config = dict(
    n_layer=8,
    norm_place='peri',
    init='orth',
    warmup_steps=200,
)
Each number is 500 + 40 x the weight over its row's rms, rounded and kept within 0 to 999. Layers, rows and columns count from 0. Numbers have three digits each. The size before them is the row's rms in percent of the matrix's.

# layer 5 MLP gate, 832x320, rms 0.046, rows 347-404, columns 80-159
100:504491445522512464435428464476550477529529427495528444498557541510560539409489504471514512525527482487503464550605480560469465498594515488476605437534552494545502535563495535459517523521495505516517460458437463438497521573470509502476514476
098:424490536497532505514512497525488501461541465472509483531511561464500526568554498489517470557401532521560511440550513498558455516445476487523485480470547554481540473571492475537512517466481474530443458605451474516478514578531457435457474519
112:493562456508455481438489528495485507501526439468545454574516596503544497478506510506532554500509470552500504574494533472575488564476509477500538525547474483516577514506487538486486494498547526536477449412478554488471487571505494507478531521
099:540447586470491477449443502415503447447508425497541423506509498515492486540510476517469503414477449515522543416464494472520481479484479513552513469530525511553513485502493524509525557547499463501477495492495547526479520476505446442447526489
097:474474497515522469562481451471475574496470565486552566578549518586483560462467467479544521460474520481432501509465504540511438414453496513474491462539528509515529479638456509516498485432499465523516503531558509492476529437466516502522545511
103:567473499472456603526474468479469456515531494478488552481539435566459456467513472464494478444581504438476560590498492500457478498453432517544579457516535556470445467514531553509510549491422487494492489479479517516448509547495562507472576466
098:506445489457481505431434447562456507564450534497494559441542484514494447450515515513504495500476546454518460536458480518459472572549541492455487475509502535554523588546491536520466447485549515530466445550520508496526431496423535567521443493
099:524546492489548491477481562521484559518581437464412541485466536449511471531447540560538502543494467443498501517469496478484478468477438520512446466535508584529556515497578460519494487581431502472608486517538451512461572474549556511508443549
097:507508552511599493551472573411520487446530474460434498528487573489487529504472590481549486443504427447528479489494509449523467494447523443581484484484475483477545598491500508468475616547449512515522532471457552551489452465467516487546538506
098:534566486529557498466480590442512410489485468501536510475513487498559505486574514476446468601495578484506571456452492477490508482493480474456482525496475456509540541568546575550514496555384513586513481531586463508500535448494534522459558532
097:491535539576498489494492507540536496492510478501513436562515453481488561561507491427517482445470494525487492504473542424495534435472516474435532476471470565518533568542508546516462491522536502511521533518491487557516480526494546506514429561
095:400515495439543551518544494469494466506449491508581444534509546466503520536393468486490475531463489531534541495478508526481471535513526496421465551525434509486465492420520547439474477527465511547421488485463486520531535568538537550470531485
099:563505538490542506535450455504454462477438538520521511495558499572506509422482471590495514467467395469527487454477511537540481571482526511446475492462526503499578464534476484510556516495462518511437553560505505462506512550532596536522520539
104:496539548496508488486446484493465550467509547480542463549562432513527454527498501510465457461504506499465492577526416475444537553566466517500491492607424462487524531583443489483631528523472491481417505507479487486523523503509528513562478498
103:444432528427514553478519512457442504443592489491470485500468492473355544536522514510486476532458451486501480488481545526510459469439486493501405510519515460525531575562485531528495534531482504508501546459505497500492490547544538513536440523
094:524492580542512507429485504499555466527565508498500555468533458502555507491511511519491524495543512448516490494489462479489441528441513526482468479524553537583480535537476445572507516431432486428536500466569494470537503491476533519516552538
101:486550482601543547486422525517500484492538515457568503498499450507501451521485514536504469544523495551497463474445544482444512587561535533503461553541452570508495458593505555546522516526522503531490480494551538531451474431495494540498485426
099:524469493544575490451490414483456486486521581492527423517566582476511459544476449555527504478515482522479419500561443500502597461487501530496531546553404459475461501492542536485564479442569505528464532544550485513549523443497510532525501540
102:496433474504501516553415498588487565510523495446477467568529504541512449474466496534522534472482490456568509548453512491474528497516450557508482533605496495488494477558496524509497554446572485517520554485508556493532547517461526584561568567
091:414520492456484506542510503457536551537477585511488483490523471426481544553517424450461560530465566519513472541544510400527438480551458492492523583517436458433451490512490560479446531507544471555483516506502596504496588544526503508467536524
103:465491547464536535530495427496486410455560506497470486491491559488512511494415513544472509485484548519443515497528545451473468539534473472554479560536500509452492528465500440509497502559550452505484489480533499500528518499432502529468531509
100:532561508510558561512423521489442511477519508554491497528566509508474490470442551477478500554506470535517474486537545458508535460571478496435506521543457507507508452486524465527465519488499470458512528510533508493449465501521530536528491455
096:457540588471503580461573485533480530459520519567495523482555509458461523473537496520473475463504525549524560438447548544547488441501563519501468470586529518465500518504495481502487520596533425510506528537419418490569537476493541601510560530
102:519512458508460447518450515496575503478484499570449514470574419466475474491468481462488553526542544506498430508592448490508445454465458530471524421451524562512435521494534527551515448420505562516546462451495463461525516560578551512554554605
099:467529531436514562406510529540506496525437499509449496562529492503457514465460503485574428487530488433495497498489515468500457523515475483489554576506431469441499479524510474478524514490371492534500517517616503552573508494473445521497470499
105:496533480540501526474463473546523543497517554528543513395520565517460549510513545508491492518577451476504571468463440530526525537470416529500498501511459462424458462435479489486499480474502573434480461404586508522487489508543481481520496560
099:479547481455455502462510478471475479476463493495400517485570386460538520486465472488505434477563481512505585429592484472477551487561489468603561471470475574473535486529481446503439512459453552491511583510495535558527439458444483443526473468
098:477416412510526461497513515515512532465545547540474469546504519453476469502426489510474504466531543451502405394497456455521529560430472534488427509590470453556546554496564538459464487565522573525519530499517504444536403549505523489544489510
100:459514493442538507494571462493453447530520500514536453551478523535457529550513489449478573492478480468503546469520529550461515445553540472566501504514489487470500453535473520436502531517490466501474542445443506529540464587464514534592473516
098:471538511508452520485557512503420513523451558507503487584506440531502485476535543505522532459566518481471491539487496480440477524493559504483429471514504439444512496464428472517497574557500532533532523548501495589559463503520563595548493501
098:451426464462546429598521426528531543497517529497546496478487475475513519514501490490491557603551478462547515496427484490522522509446520496498546491528471493526554455618511505497373533486539423568545497508510529522500509495514467513485520518
097:477514504513552486458474533485515546492534488556485539445452525487512483547482520535429470453545464503500482516509510443477402518551481501502462487536512541562483510438482483595582438515484498544520549508486493427517582480509519470610491602
098:501505524427523525551485463512494445549567487491452487549488495541531441475516523531510450580552559482531467475521460495481543430440506475437456452481546524621542425540446516524418484511445469497494391559518488478443563431495577504445519517
096:560535541574446523455484480527491470463535484506515448538563533498451514441525508546469479502480483514485495523543509465469460501412485544387473507574441530543494478459461548496418509429447550533511535514436525491541513493490524496607438479
108:485483498532546476525441485523556527547520523529447579467518538467415485437539480559481487459505529523507455516569464510453523453534426463492441595589527512553570512424472516523500429456530550538495508560433496554548539441532509538565474577
096:562478539570558480492434476546454546509530551521455461546494507526512522451532492487517473447625448535511511491464500504614497505530522526515504527496478523496466520507464492533470438519509526543508554457441453597490533502525482458516496471
097:499556538477494495491532555507444468408511487507499476476444486523487527519498454482434535542532501514460465528585451467576493560535471485466446541507509480516470507451542542487464466437531514468443467542580511449480478465560488538389520506
106:417554484400501581543558516497505517474549500495496466554467474433554509444447451474552466531516508493536520484488552531528462520465506489496483487500440451494569495513505512553472516453449478504538438495508509573585521507546450416522441453
095:553542561428539498529516483480544551497521523533524516522601405438487526587490468486533491540490520425567434476477520443487519403476503485472448458448467447491562488515544460502526435492478543517522548544459464506474517441539554503462477484
105:525548523422468552452511515452454428505547450476428473525561460495480483550533510457516490514510470547467560524512481518471504435488494455475434443605444498516493462542501529507511514539464527522461437490536603514500542535504418492530470549
101:569474542426511485507497493502508525539488500485552443566451507548510462381536521530479452464509412528490583429570452514501462561507474575612544560558513433496525545511449463564468497519511511437546469484450509512521454509559441506497558484
100:524509516516502510557498444482472518438405567455488497453501461481459558531424530477550519543454470527560533532526580504546511486498506482490484477494453512490442480536509522492439482500478541529540530519418533445550498447508576563592487452
102:534518471455572485473522563513546443466585496439464487603498496499494479527518370478474539519537545500492498485547589537569536438513465493477550460499536560467532477474484531504456435513521477454495538488556438530555465493534578506559462524
103:483474560526536426508516540497583514565482423518522462458529531522452484493497528485493476548459527476523461486480593531525567509463459572489515502509500590476545433532491498534443440521554549457580532542541557554443501513495501543520533465
098:471470526525540536514491515513480590526521462484491523489482469527458466516479504527523481510464504527524526545550529522480508451522475482461515543476562445476501450529511469537468470451538546462487513468480521454477538510531452597506446461
094:504521530453528556490459505471456546590572553565522474566499521522458480455446520539509582464469517480449481505511432469539544505495487507519439523510470493497488390546517455486516474564477476527515542477517496538474494471563504496557441494
094:473466543482511499505465506441509462455498522527544552521434483496448506491475476515501518464434508526477415508535577521454522501491441487459484519475488454453516475472530518504461539468423542520491536552495549488512557482553534495478481587
103:447498523506474490542450476510538522533522512508503553476448500448430453488533463475525484514504522438465487501485540515488475425530516539448454469498506564420517487541489509455481524477417512515496530475495539496447582495568488559563523506
103:481539484494597565453578515521482530491524483573451469521439526494468467464444509558453492492449534499559544483532549495495469485580413469471468510508443495534493438442482501575519511528483463392485499502434539557505530495459513516489451541
102:485534537410482539499547549486399511470535543489509448589441599500482472469511475452558440498508560479561498514560425495531516454422430530489502464488508457444456476439534500515524509468545567484501562513472515531552453482492458467550479537
099:496495493507468466502486545540496536443472515461489432495568490470508565572506543491415506501470502529443540482540508453556557570475499550524549488498468445477453479482498509426501479565441598447523468596468538546575436529482540447504510486
099:461538493413474604464436485477458428557476539438474491525578472514488526533469504508549486459505498472580538524523545510449539525459448560499551493491539479495547444499467505571485551465470434517510509457484526472521555527571508470494503517
098:457456529333478571589488487474443455473535519505516503471460489456552547440490470531492468548510551463559461488483523423506451507506533525553457444538522559578498574490541522485487506539491510465516461539543530421516469460486536469533532507
097:437480523521491479476420483456497565478486410454471447478529529463485456537462481513443523463489539468510499507503549488527483453533512543593458474488503519479523492426548563521451409571539518563478560476522531536514437475425542539522555525
100:498539468475566523504502485473503475481585461495473495518503509494457576531525480505530425532528463515515544500443473458489519533485435498451516501498407519494466510527503569411509513530554471561457544489515517525535545439484597437459523536
100:492461492499559476490495563585486470480533516489491495474509479404436421557510558553511480494542517534554467473534488545576534514505483435532478497513447557487465477529476516421517551546477557523445579440498546484563450519522466502529450474
100:500484406529489419577545549532489500462508464488512479447544576488553514531545511501440501495541467534531434480470528519490461521505463479497526506434541510543502488460414496550501460527487529469423481465509524428591495520524466508475472475
094:519416540596532502464513444544511491539393483527533530477473503537521513527470492512453591465493470517478536445485536520510445490386511524514441518525528481487499456492490505400586511504497577508531531511460539473439480513588452557502481530
# layer 5 MLP up, 832x320, rms 0.0456, rows 347-404, columns 80-159
098:414516519530460402457520428428484559505449588531484529545528505502496481545491524540510525530494506453522501529526495498456520583528516482534556529509570519472510448486499504455505490526489527570556470489507564475426446434563448593571523505
103:497448524483537492539491501434525496414509447464457492499520503468447504509530498439540477497430483523521449492447532487525492506500511492496467600513431473479510467486504466516558488545482528492476519513512489489532486479498540505557375440
102:440483462550502515458440481531500493551544507501515497523455599523510490453512507551525568534486555514493513504519489475529486474504501503529528488504526451546546520510497547427543519494539433488543438406487532488524476507486564436525533459
098:553497486430542420521565520471462518456501433456509407523593457425437509468525515471497531564482525486502457519432510456512503513423468447514516470415478567488503457520550452494544481522518461558545502505598478400463520471466534527540557544
100:496508508511508530440508503492508481507513528475463500531565503469476640591525457517538443452457522449487540497562527620517454441472485451517436532475446499459508482462499527446541511513440550463400562550542543497532502532535477458518445599
097:482528459534485411470475477488475524414520477467506588488576488444515448494464470506469481490457469538525487538419476530488478477495506573415475495430557548548532471512550469492469521472555506485552452497488566547453512414537564425479537436
096:493471498452508512501437530528476510484482470391455449530462510575492493520527467548524535516454456511509503471489550483434489440549509460532495485523501486468486486513511442491541513465461461452489506519550527482567438509436465524556493466
096:458498461529520485499439532532498533504575465489462500499470523451489437560452493420509536505518459487521554436586510475546518571470488479501509448469509550484416456438574477512445473453411495489476495528501546483511474491504473494574468505
100:522543534472488511485472545517469488503488525513541567452522479509503557485452490517491518445499511454517527456423498455408513507526477518445523468446546526494543522583490469536464457463533478477491494443498481484488400524529417471507483540
096:485468542513515518503511530515489487464456473565513437529512505502477541505516548565542543465537505447522546500460605506517496559508485554496510540483493528567490429535525505502518495521552460551561537459488504492552583486440531484522473477
106:532426508518510434544494475479556414457460530470488607460557531445456532488473504552487586463471535555487514542474462528500461498490551513465464443485491452524550475483442554462472498501560520538497483528491476491455479496459520528486472555
096:519463555538504506455450496459504441515477553474471463479502485527502476488488551530479432560436510567505471419521583519505449438542530537539409477425490486513524390477506443571422525461522522506502499493442437512514489434491455551522466442
099:432594449596513556508414425491496461484468508513501477508545547501562554499514476489412471535472532499464560463538460518537530537487558549396454586486505468504538485469483527507470404488537500404552547526458514500531471523473505430457522450
101:438430484454533555426491546518488545543519534480518516427533463500500498453498555481478448538466499504558541516468509465528565516546484474489533478530503479514493466503514495485506460537526463553456521475460522385466537565479531496545547437
098:461527429426513435512479551498445463530426548452519426516510548492478546525547448465486483487453461478519530517508546526539543530484540491549465496473441545466477452501476568500493459513499477468550447450520507487518439560508451442486504555
094:465502490471477479526561524521493521513536488550523497519475483539445554500485508480521538482510478488487501453537539446392472478501487544511435477463501454496411503505538449482493477522512605556457460426515502525544650485494408543497499501
101:518536460447483498442482551502422452456515477468459481558510501485530482484535452547469524510474515504526464494535423498447454474479566525470533535498571499521525501496533566461498579412482512426510543504502471479536483502540560515521493505
101:511573466518506492394472493526565475527461487480547488510526527515527476481495516518517551552447475507481475508454533459468459528554506484477513551530519427555564486553469555473479511475563464494424507537523531555526521522537495468423475517
100:540513503526506551531495431459477539520424469479453457500477459494488503479485567456500495442532495494540542502454496461508530544497445476525527491504503555519489526552554515597489490468444515470499423476524488580429469551456519538521531521
100:524460421506573429545548438565553452520487558466466485530498396515551439400423446466499517476461440451495458487476519447504532487493489494518500576474523503517479500482516609430525491530530479520451511532498502477545541534564512466496535496
095:547485526510522507485478522509522534553393595533485437446461511500463459511320545511470549515520464434489445497514474470532474476492511484490441492459554517452529536516476579503445487511510441489493520504457485546437414513537494574497515499
101:529515489428462535493494453457518516524566515548455473490522548554459475459500525524473552493497507495397486528510521522393553533463435597546502538489469525500466531512513528471551510471568583524502546461486503544489514502520546530483441486
096:489486565522465529497464591492422568453543517495503574493457470460465532517436544462518492444492495505477464452550467451493568518519504469515434492473525507497474457544488525457475532451510493512504468504511543425503493480491508527514480417
103:439512486562475574474467569447539544524522494506509519516496470467572511492407499530508442531440511503447535471520453506504530514520516481470461418456465529435478500451520486548492520504442505507471508485531562542573491508526495475602451505
095:502523409581545478511577510387476594486446538554459594473428492515574516464503503565419516497498495533511488449562553462513480411434515498413626459417435534467479550451456477477536575488533495427543559450462500570497458505542483436526515472
103:487449548608441528557573478479507482484463430420447473449401460505494528504412567504576485534568464506424471525521575512524452497605516525492546522531522513501528490465545485499475486523542521481550490530546537513535460502473515529515425513
102:520446449464503458521495446564522463516518444506546568499515564506467488461505432511508467550432490445536531514427468595490504477498452527441463505555493487525523415520507472498579504530523480505459509440506493475504455511540482523573517590
095:485501501492500483525450396472466450500541470535468524475425510457445444513477493415475435518477610507552508482477544487535584529564452502554499459436468452508506518421519485563478556577480464487495479470460561521531489433455508494567422572
101:546481521405556486439538516433497428445448412444491524477492463462495495528531486501525505461591512538556524524506548485465524551501549493496541495516543486507485516477507445511493553529500540500512441504579484460507424534493548567436481460
090:443472473508460517490506541406470512498450461543461568556487498524539524493555520499571511538547487447427495448564542540475433482469484509451468529495504413498446477514515445482470571465559490485544490529468504525462475472564464472477530501
097:548460577631516527394583510545516451527513544510460470467478462554608556510464492548560520512484517512496517489499556458493487542479480508518492428511498519470481518494452519433456499499470576496444546513520530454472575579500524478494503606
092:505497473508487485599512455591562492400511493538469476480523495518441504527497556587430491546484549456464466530518553529481501520431531413546485457500568518516511463561472558468519460540529496496537581587484456480455495521446511555541584514
099:502407507449465518431454500438491465549497516492539407511504541521543495508425495495475515497530532421435494480478475455555421471465516518482466377513492537559563499434491518512485473493553508457515456516541467445478476487530496479573446458
103:502507497536570528523548518526497486550567481548521528518444501553468584545489528499393527488515592486507477540528439495520529510512555528504561428505489467449488483500475480529541488561573506428550466501519555550386432537497471496489525421
100:462497542536540482508511463466520497559492440485523457501420535563537482484545429481444472426427536563557488537507493529462521532492510538466532434510515509517502486505482525461453475563483463463476476447507490515533480562519490624509526454
095:487525471509491501508461479501535393547556507519532433439455441524547510583539639549511529501552553493492510579408561501482493572438510472463532475478497516500512488553530472472536500508526492477428452505520445465453487447452482504516536466
096:565474559431493471483530554498478521436449454507542548548464445464519430510489429502517506466545484542515474492520500480535463512492526506535453550479518552509554446526471510494465437537476434480493495558531493510518508541467511520499468554
105:479507469477540536555462536474532463493497490496465459550575521512452501455488449494511559486472543547522515520431486469523530518501509540511493473461525497553443492501497492531541459522512469514492441484464478428520573530446470484463476524
090:519602521519575462510571509537420522477497514482381574538524408504475549545464508559524512463474455457501506543489462538436562518513442521452476510494493475466510475484547471496466473465432521506450449590542556522467534506524522451481477516
109:508438515545532498493435480456478503539464570488515473504538532534442518513532516478472458460487502385465478562472543559461442539548529563486487516512506510459573495577506456548507498477443528566464547489458472490522446475510534570454538480
102:479522482370535544475569575500488436527531492476489480419437460456462522504536479423422506540558506509493434504481504555539424503481577478533482478479511513413531463473531537561541499573494589473463421528484499536485572472561489465514491567
103:500543563491512467459500536478471542490445503446495453545547491526510495575486484459481498405481417576516494540587505504397503508520443557570430454434547513526574469522448572548481511519468514527508506542468491606495495445483515503557449470
101:496543505479521464526456561465530566356471495471475546469529502418504477512458482457461454561467477530485490556502506542520507506530490498456524571507539501465493481506556473516517491504470445528525545454511497520517407569520438509559447576
103:455503468577526514441475546468507484536487444545540478533558526512473447509483543539507459492543490554508451519486503516527474534522511522457543548556526513556509510468457460512453505590557577502514501443438466527517471501520519475526469501
097:525488447557527511491495473505481506530503490570447567581458479506604498474488423516510494408567488527497516460386485490547592509489474515481495440517496473492554513482514459460502499495560492463508516528481490547479543570459444454498527481
099:533502567560469545514554503499518557517501496453507499510510441532522509528532491548523573493416503504484478533561550528529477481463485438565519538503460473501526505517541540495525572414513501526460450509485517481496501492500527543462468482
095:467487487532525530578493505535467499559512488560509511502422501630445513506425599447555560487507498513525502505503479542456486498471486432532493501560482467462493500511513471524457494537491517488591544560484489491527482519500485511538513468
095:547516456466514561416512482468465500525448513520530544472434479476461549434505483495415521519484442511536611552533459504518525519481483506478514437453466527526531519513450484454434564525524494512475539518480528480531479546546538599474478539
099:500444441469528567495444500454484479501456558475545521534586513364480537423519533502563465468473484473544583442525503533561445502510447522486472598365480508501531589511421445421558567439466491546495534540470563480522486522548499519523468541
104:554526447450505476533475512486506566529449410509540519438520495488555549502487515511391516493494515488510519531569524532499379596445528462447461563491608576517484523464506403576473493533517513498610485495419537485456503527478510442491504547
099:495536509451495551480533486441483504533530464531503541540536575534428571471577507512503493569464480543436522577511518432508537512513518513541514572464502466480456532526508466555449486461507506489547519508489462512461547522486440554513513428
094:595512435485532541582515514476515509491506480550477505520532590524441460536424522582462519469494523427503453485492521385518433576526494494454546456523458505520501477468567527532479532470514501517510435504462471505528470526528411543406498475
098:522504506481483520514518522520515429403588418520496574493519517603501536516538529540494477488529541451495468536545484553548527543427508496547549544519520463524502536482568532520443457521529630550574469524446460415448500535459538460482548490
096:495525516514433457537399473487505443486506505503478463488510562500424519471496478571483494422482461497542463468495502519520536423539505500476473474441474543511551534525492468539474479557551566528538501563509525498458473504508527410542489517
100:455460408448586524510487540495486471495540443508484527435494533488515516511511469448451509493623463474506440455504560481565522500467517502518542455541509532537488495521450481475547577437521442604578513442484487549509535463542541479539461523
097:579442500514499498531523476495475487534505514524516527523491501469492484481453503512529533472441522532565421492544513472574482449504432485460419442421535437542490525477575421515508518513534490494430513519507453504494570507573506494473435473
096:571523515482549473548507526574526421470497543436491502516515476528493553526481470479521371526440487466527536478512459500483503529452510530404458545509516576527459540466486480533493471488448511471424500538507468419469444509491479496542433509
095:489531557571510439486516538487436479566480489485470566406499522515520475498572480592480468481500484466447541555546534555464477498476519447451480512516508432517404502429589445493493442536469573449438492531400498571507473507517467417453489485
# layer 5 MLP down (transposed), 832x320, rms 0.0428, rows 347-403, columns 80-159
099:516507469536471489524544454507516500472486536501519502532535590490493534459564487621474465562523500498519515456474538548458514409462495474408455467475456484524545501403513480515446507527508536500490472527536397600471488476456436445521502574
104:457483451485531554521526532443534459527530556524455524546489569543496519460496457501525484496445509490479408515527512584494513521516498490505485461511446465485463522501513524499484495571486498509438488434500589435488501444508511493521456518
088:527489516533544453433539517461527496486451576479525499469562397494466543484435487507582511444483477441540482473523518507483569504519494459500490473432504489522458443507482507592484517500499506479456483573532473561487531476512484558498485493
100:545561473535528436453473526494528488514508512477492411475448541424434520408466556554393467556533452464461417515531408498490471479480538499516462528414491555535515568553564501478502530476497484536471493514451548477581548539505541500401470562
098:431527517479490548504493509539507543505507535546487527576458461537585470569569461500522523495421567486508535513534438554501509485540519499462562527468533512470470454497468503506575463432461513468496394529565493548460526488525551440459430530
098:508462480531568497511490459543498444518493476468484450481542576441482532546483532478544482512471537542523589562497474543472482547450463472489515496513494552498523515526472481522468488481436504521538500531418499459590498418531546549513483545
097:526546506464532420482509469449495575470524499564509450526517499484491436483424534506482497472472524490533536537538523531448483529491469552478515506516513429494481472519493496542523508484450419419536474492448506561462489473514502568475488563
083:513458601486534404527639485500467447461501464419536480604459462520553491448484459441522469507459513505510599475571389488509459468470498453543541507541540509482471553503551505511521473558451494554511524490460514506566465505509508494476456554
102:510460530564478508500536486470487460502488483513586515589522441502470548436410478483576535517543558485517600549493438561489430539425540477458548483544498545428507526499478470517471410495485465488443486570497468486546434473431422536461525487
098:484545564478470442481481492494523475510467457472496553446509529487535537527580501455517554519468496534531479525464530497489450484528497471434477536490525492572545460510517527480557528557511475469501471499522470559519545605534556558498441535
105:503490537479460516488503475527470433490493495490489533520483468583450440489459551458465489449465527583529484527454543549491529447538497528498454514483527505496492469527498524483503578517450467530517497485494500398458487478489469469490499483
099:469503466576494486504482489524539467514492480447535583546459454520542469492568453525489498460470503530503440536511434520472541561531542516518581527481546575497486563515495428556523522488516513496590446462515551475465511531669511573461535480
099:533496546486506415548541512498509500501558543495464439543521498524552537417514434457468492508452506549576492537473455565389495521512512578448528450503564510543491519531448468498542481527504568560523514525438505555498583457502543540577455588
101:580444571483442443562482470451600482501487521470517555569536439474448502517527500595537498486484480491547497468520522505536577517564448458467484519531474585458587456517531499496492503453530487501463478510491574537482479444555515530454486480
095:482463408383463509493486575530546516537504508474482488443428549461425474512555486518473497474477526500466510484527506486529444480466522593496540431521501515470485519535461542486445512521528562465484424573458463469500549528499551487487520540
095:442487515512467532452477534474529457526490517546489545467470493467454555487490496560580486543505515490485508496494465480528494533501533558550451501496490517497536534549513490483558500495521451537549498499477511503451487565465528418531533511
100:451548486491484506503544459497478511543476517583525474497446477504500480541518488434451543423450522483548537579483495486507516491470515492455534455424428418474540502507465490484490487500511539512467499541532510575479454495506531485553521450
104:528530453451535504433556534491492479495522517450516523453528523554508469491460509546453550625522547535519496474515493513530483488503476463528512549451490517537468475418547476432479479512489556504485540570457475497469436495476525453510462541
102:492480484474485447490502584570480514490488497515469540513560474468488537539545462483527516475484530551498526543536449490517502418448567451527452491460464567531433536457526533483503524507484488435545486515464523507454462534466509564492473515
100:418483518510537468452537430516458454506424484456511494561527539515491490483474526524577473505539471553462589445480449542466464522462531519421538465539495485542498477400549452483492452500550490483551505405474480515519445509497473478521559458
098:561498437520497477591550467526547451545522532484399487509510552468533537484458479481535434521470541508510585526454437495577444547471453507504588468459499529503497502467415557487496518449553498529431449419478531436500506492426437484560568509
101:474532541532428527466540549466462539497532499468497442520474558492479482471523481596465532491490497544512522520562472512478422514473511551502413482508526464503450502487533509473484537489439484473540482558486472519483511399505429483494483463
097:439546494479529459486531515542476478573473461495517519528488476520522480577467520510483452408509499505528479563488517492534525570516547566508398579511398494491533529508496461536538521519445576413509499483508504578518471373419534461518465458
106:542459433552534518527535448496567477478413497454421514553493464469506482519464510491509586626500461513496413483524435445515447509421512476489495525545505504532497553450510540528542559496473557553439541528508539494565574434452519481537486556
097:440463473537478480473498455415520523497545529498451519535574534526540473493522450581500486477508436482482477595446463562405471547497505473486430475486434478470522491540497452491495498592445534468517548478518471444499483522524487449509519561
101:478553486487458548495521521461488408545484439469520518521481597517548466522503481507545492533524545531490441550530585494502496495516530453505560524397480550432518500514415505465535472511517541494474443459462520480499448556533449537462513529
104:507569493412453464445538505505474532428495528480493461548585477530450521510507504538531507521494450593535569455481508470500502475514391453545440482484513470516513438508488488526399454552570497500541441497535424487489526475399527515546417543
096:490439441492538520536498448530534513527465425487523449443459502508469464559528564527589429531404487457579478496510529479495509496499498542519474490510447465441537497492576528589590528556506523527519478564438481491486462483401532539504514531
100:561472523562507505499432504511598518461536577475397486511512552548458502504510565494508455497564450577459543477522488483553493460525478491492473488524490538460519562510483515482498498521526529498430481498487484483435486502478586496521548497
095:520494539434489507507532435419399528482471507502521447508521503552539525513463476534462492481511444508487478507480498462573456511508452492548532565453585481532514445502497555493478526501442507496468498509491486570546494489514513508523457563
089:444465470467566468501540461477481539463552473482448516474460526493545478508568500463494517551526530527461590537497480457519580480454558460476536523556465453555493450476535599432477507451495510521524505468539497545532492532493506480475528454
093:492490553505525551528532483511541508545470509487541522467447470466500416535403483446522545542532640529473610490500498510454478528512465532499519522515573445516512484498529558533537557538493480479468502539513524507540470553476494502476456461
086:456484506551513517466521516491481503529556518555494491503485516563448479508533531498424502471509526521475511543463463557487491586432497467506443519469557509539498453505588533508487478544474521508474483491530478525494484489456430523445538476
102:496476482496491494453520476481521528496447468573580502448476503398490489517537492432565501433440528524530481543488498517404504438545444542536443512486500463515555515537502413483525557440528495494512523477437520481500494510510496526449473481
100:527492514455472474454484519473458520573541446468547489464438489571465429501479476468483433516495461467520517480536458431504427455502540499495566521467543520565562518487451522452502508497546541475512578503519513512477542545513549512401551478
099:428466491490505466466493503432480486566476437589510542513469464506528446502495519532467493525471497572468427515522503466439525490498424531488481560521488482510521525510533489509430522459490560526487551549577498463530439564541596490483454502
094:514472494523497446422516477467510518421532561554486446558486504492563494523487543451527509536430522521531564522518522484481540499516496509463544459543489545500535535483565492425466450537500515533483581519529475555505457515596508537510422475
104:514524580491512473549507535465489466492491590470453399406527587504535519486514480498475456477469529607500515487475450475563421470546469553506539472549519520474425485482494466483454438534606512490552476496480509502490501494538491490460532432
091:541467433473489493458436463508528475504482490449535446468491579525573493466431545513498472490485479516479522507428523489535477507406490482516507501451514528451450526480504522514471555532554552582546467508490489467498580496509551541485495524
103:557504484451511498514467535509521498509437499528469524463486472487496496487471471559461505505499509467431518502455532576513532534509507542520576533484554484582544485507441479538526453533472494479511552571458548514544508496543500532472530504
102:472452473543438542549463513397425515528497459429570548523449549539551486554437504537531521526605501491436501490465483525475530516492483510484539520489484467456435491554485456497551502489495516494500518465446471505461502457496458509540529476
096:556511451536521495493512442550544526449462546540538533561460544443508506449537495519495545460466467500600474508512469550538433457513501442501454460520508521510510500484501513549481565530490496545531521458495546452551543502533495454443418508
102:531467504534560506536502542469499578477452560481518502497493450490506513537398511559496567519467470458431435449507505510478524489524534457603500560459503442477549483549521442455444530499430544469477544525475478454525479464580422488472454487
102:446570536530413528530519517499481471478542533502533487509436560458460531448571500449472493472513504483455513497538526538519433549419556498513521505546487527525500474465483466421551494472511583571480567445463490544490421506417557527510460540
100:568453518457543493528492472515535545440451535453478526565511463534544493559585448419493490549495501537514428546449535541455469504479490460410518530547480501566493525552483513516476573474482491478508485487436464460471504540533486498501467497
100:545486564478529461553527473530576467508429464438532459487530482503435502451516457454468483487496383485584517447426466493519515480519490500528489517572471470450480528487483487498540480542455437522504492529458560528491540526509527478516496518
088:482437492557474488515509513459547525523517520489529482493532541478490504500494534500436468491481529538466496504475492533465521488527536480495486558489482472515427528385462456457553463486399542546467529533511500413502482530501500502477576564
099:483480493486506524509429497523566508479488469517543513460538506536508523459473557489527465482529509440499480481486524514455514396587465511517490511451476489442520508505639541564446475497493538437513506553513525508524545513517553523528493470
090:504470380542432592486483530477519513499518500492489498514445550432504570508469611506467468475448467500524484522505484454523485512551504449546525437472531498525463506504514485510489587593493447528494437508466501488544510486528491486549547521
104:482495465542514500505431471502421536566496506428503536508509499500524528414480461440538556540462556520495485454549530476410462492473492516543463520551477490493523483503467461473462599468575480466530514503536508533425474517518536545492541525
099:481560484536451522479528468554523499466489537455444577497505444550429514532557408538503448509448545466485516524536455512538562459472542581496486522529581543495509538573486523538558492492473521547467489520504405469550595508479459508475488460
091:529507485489497544492520423525524490525425520487461518469503440445564511455481455508486523544514488458463486449525489465415481391538484471470469522439468441466521441494487483505495569557492456466466453524528469466438575520617464463531532500
099:476537442468544576528527441532482491596469510473455435518483520502522453505503482548524522506525451497508540544489403520474542516501517469464476454545542547519476463536459455492470472478460582447549424504530458494542496489529509536500507525
095:497424513518471454503521519452487504510504481429491480548490470478466492499448478476504450449500498494475526530508500474524491550430441546539480493513523514570516509441553514454501403511455506496491507488521559527537577572520414532503477527
100:520491569564511429517503445597563557444489493537488474542473495437497522497511497517449521538501486461521480546483453508516517500584499547473515474504502487469519523451466509450461520470549471439467489492504547442445473559535581452541436494
100:462528526476526511566486515491483552523543502508546459513538442527476491450495595497524446534499465538564545491473500521459500486456532444523486510421551530474504510588545509528499512534525523549486501558454493536582540520497479489567533589
099:492480541459547574485410510429529531546541488544502531461518457530512558475528420531486538508505475517422479480453499518546506556447555492551557452486479541501559508475506514453490505490527536500452487538488488550505507515473584401431521480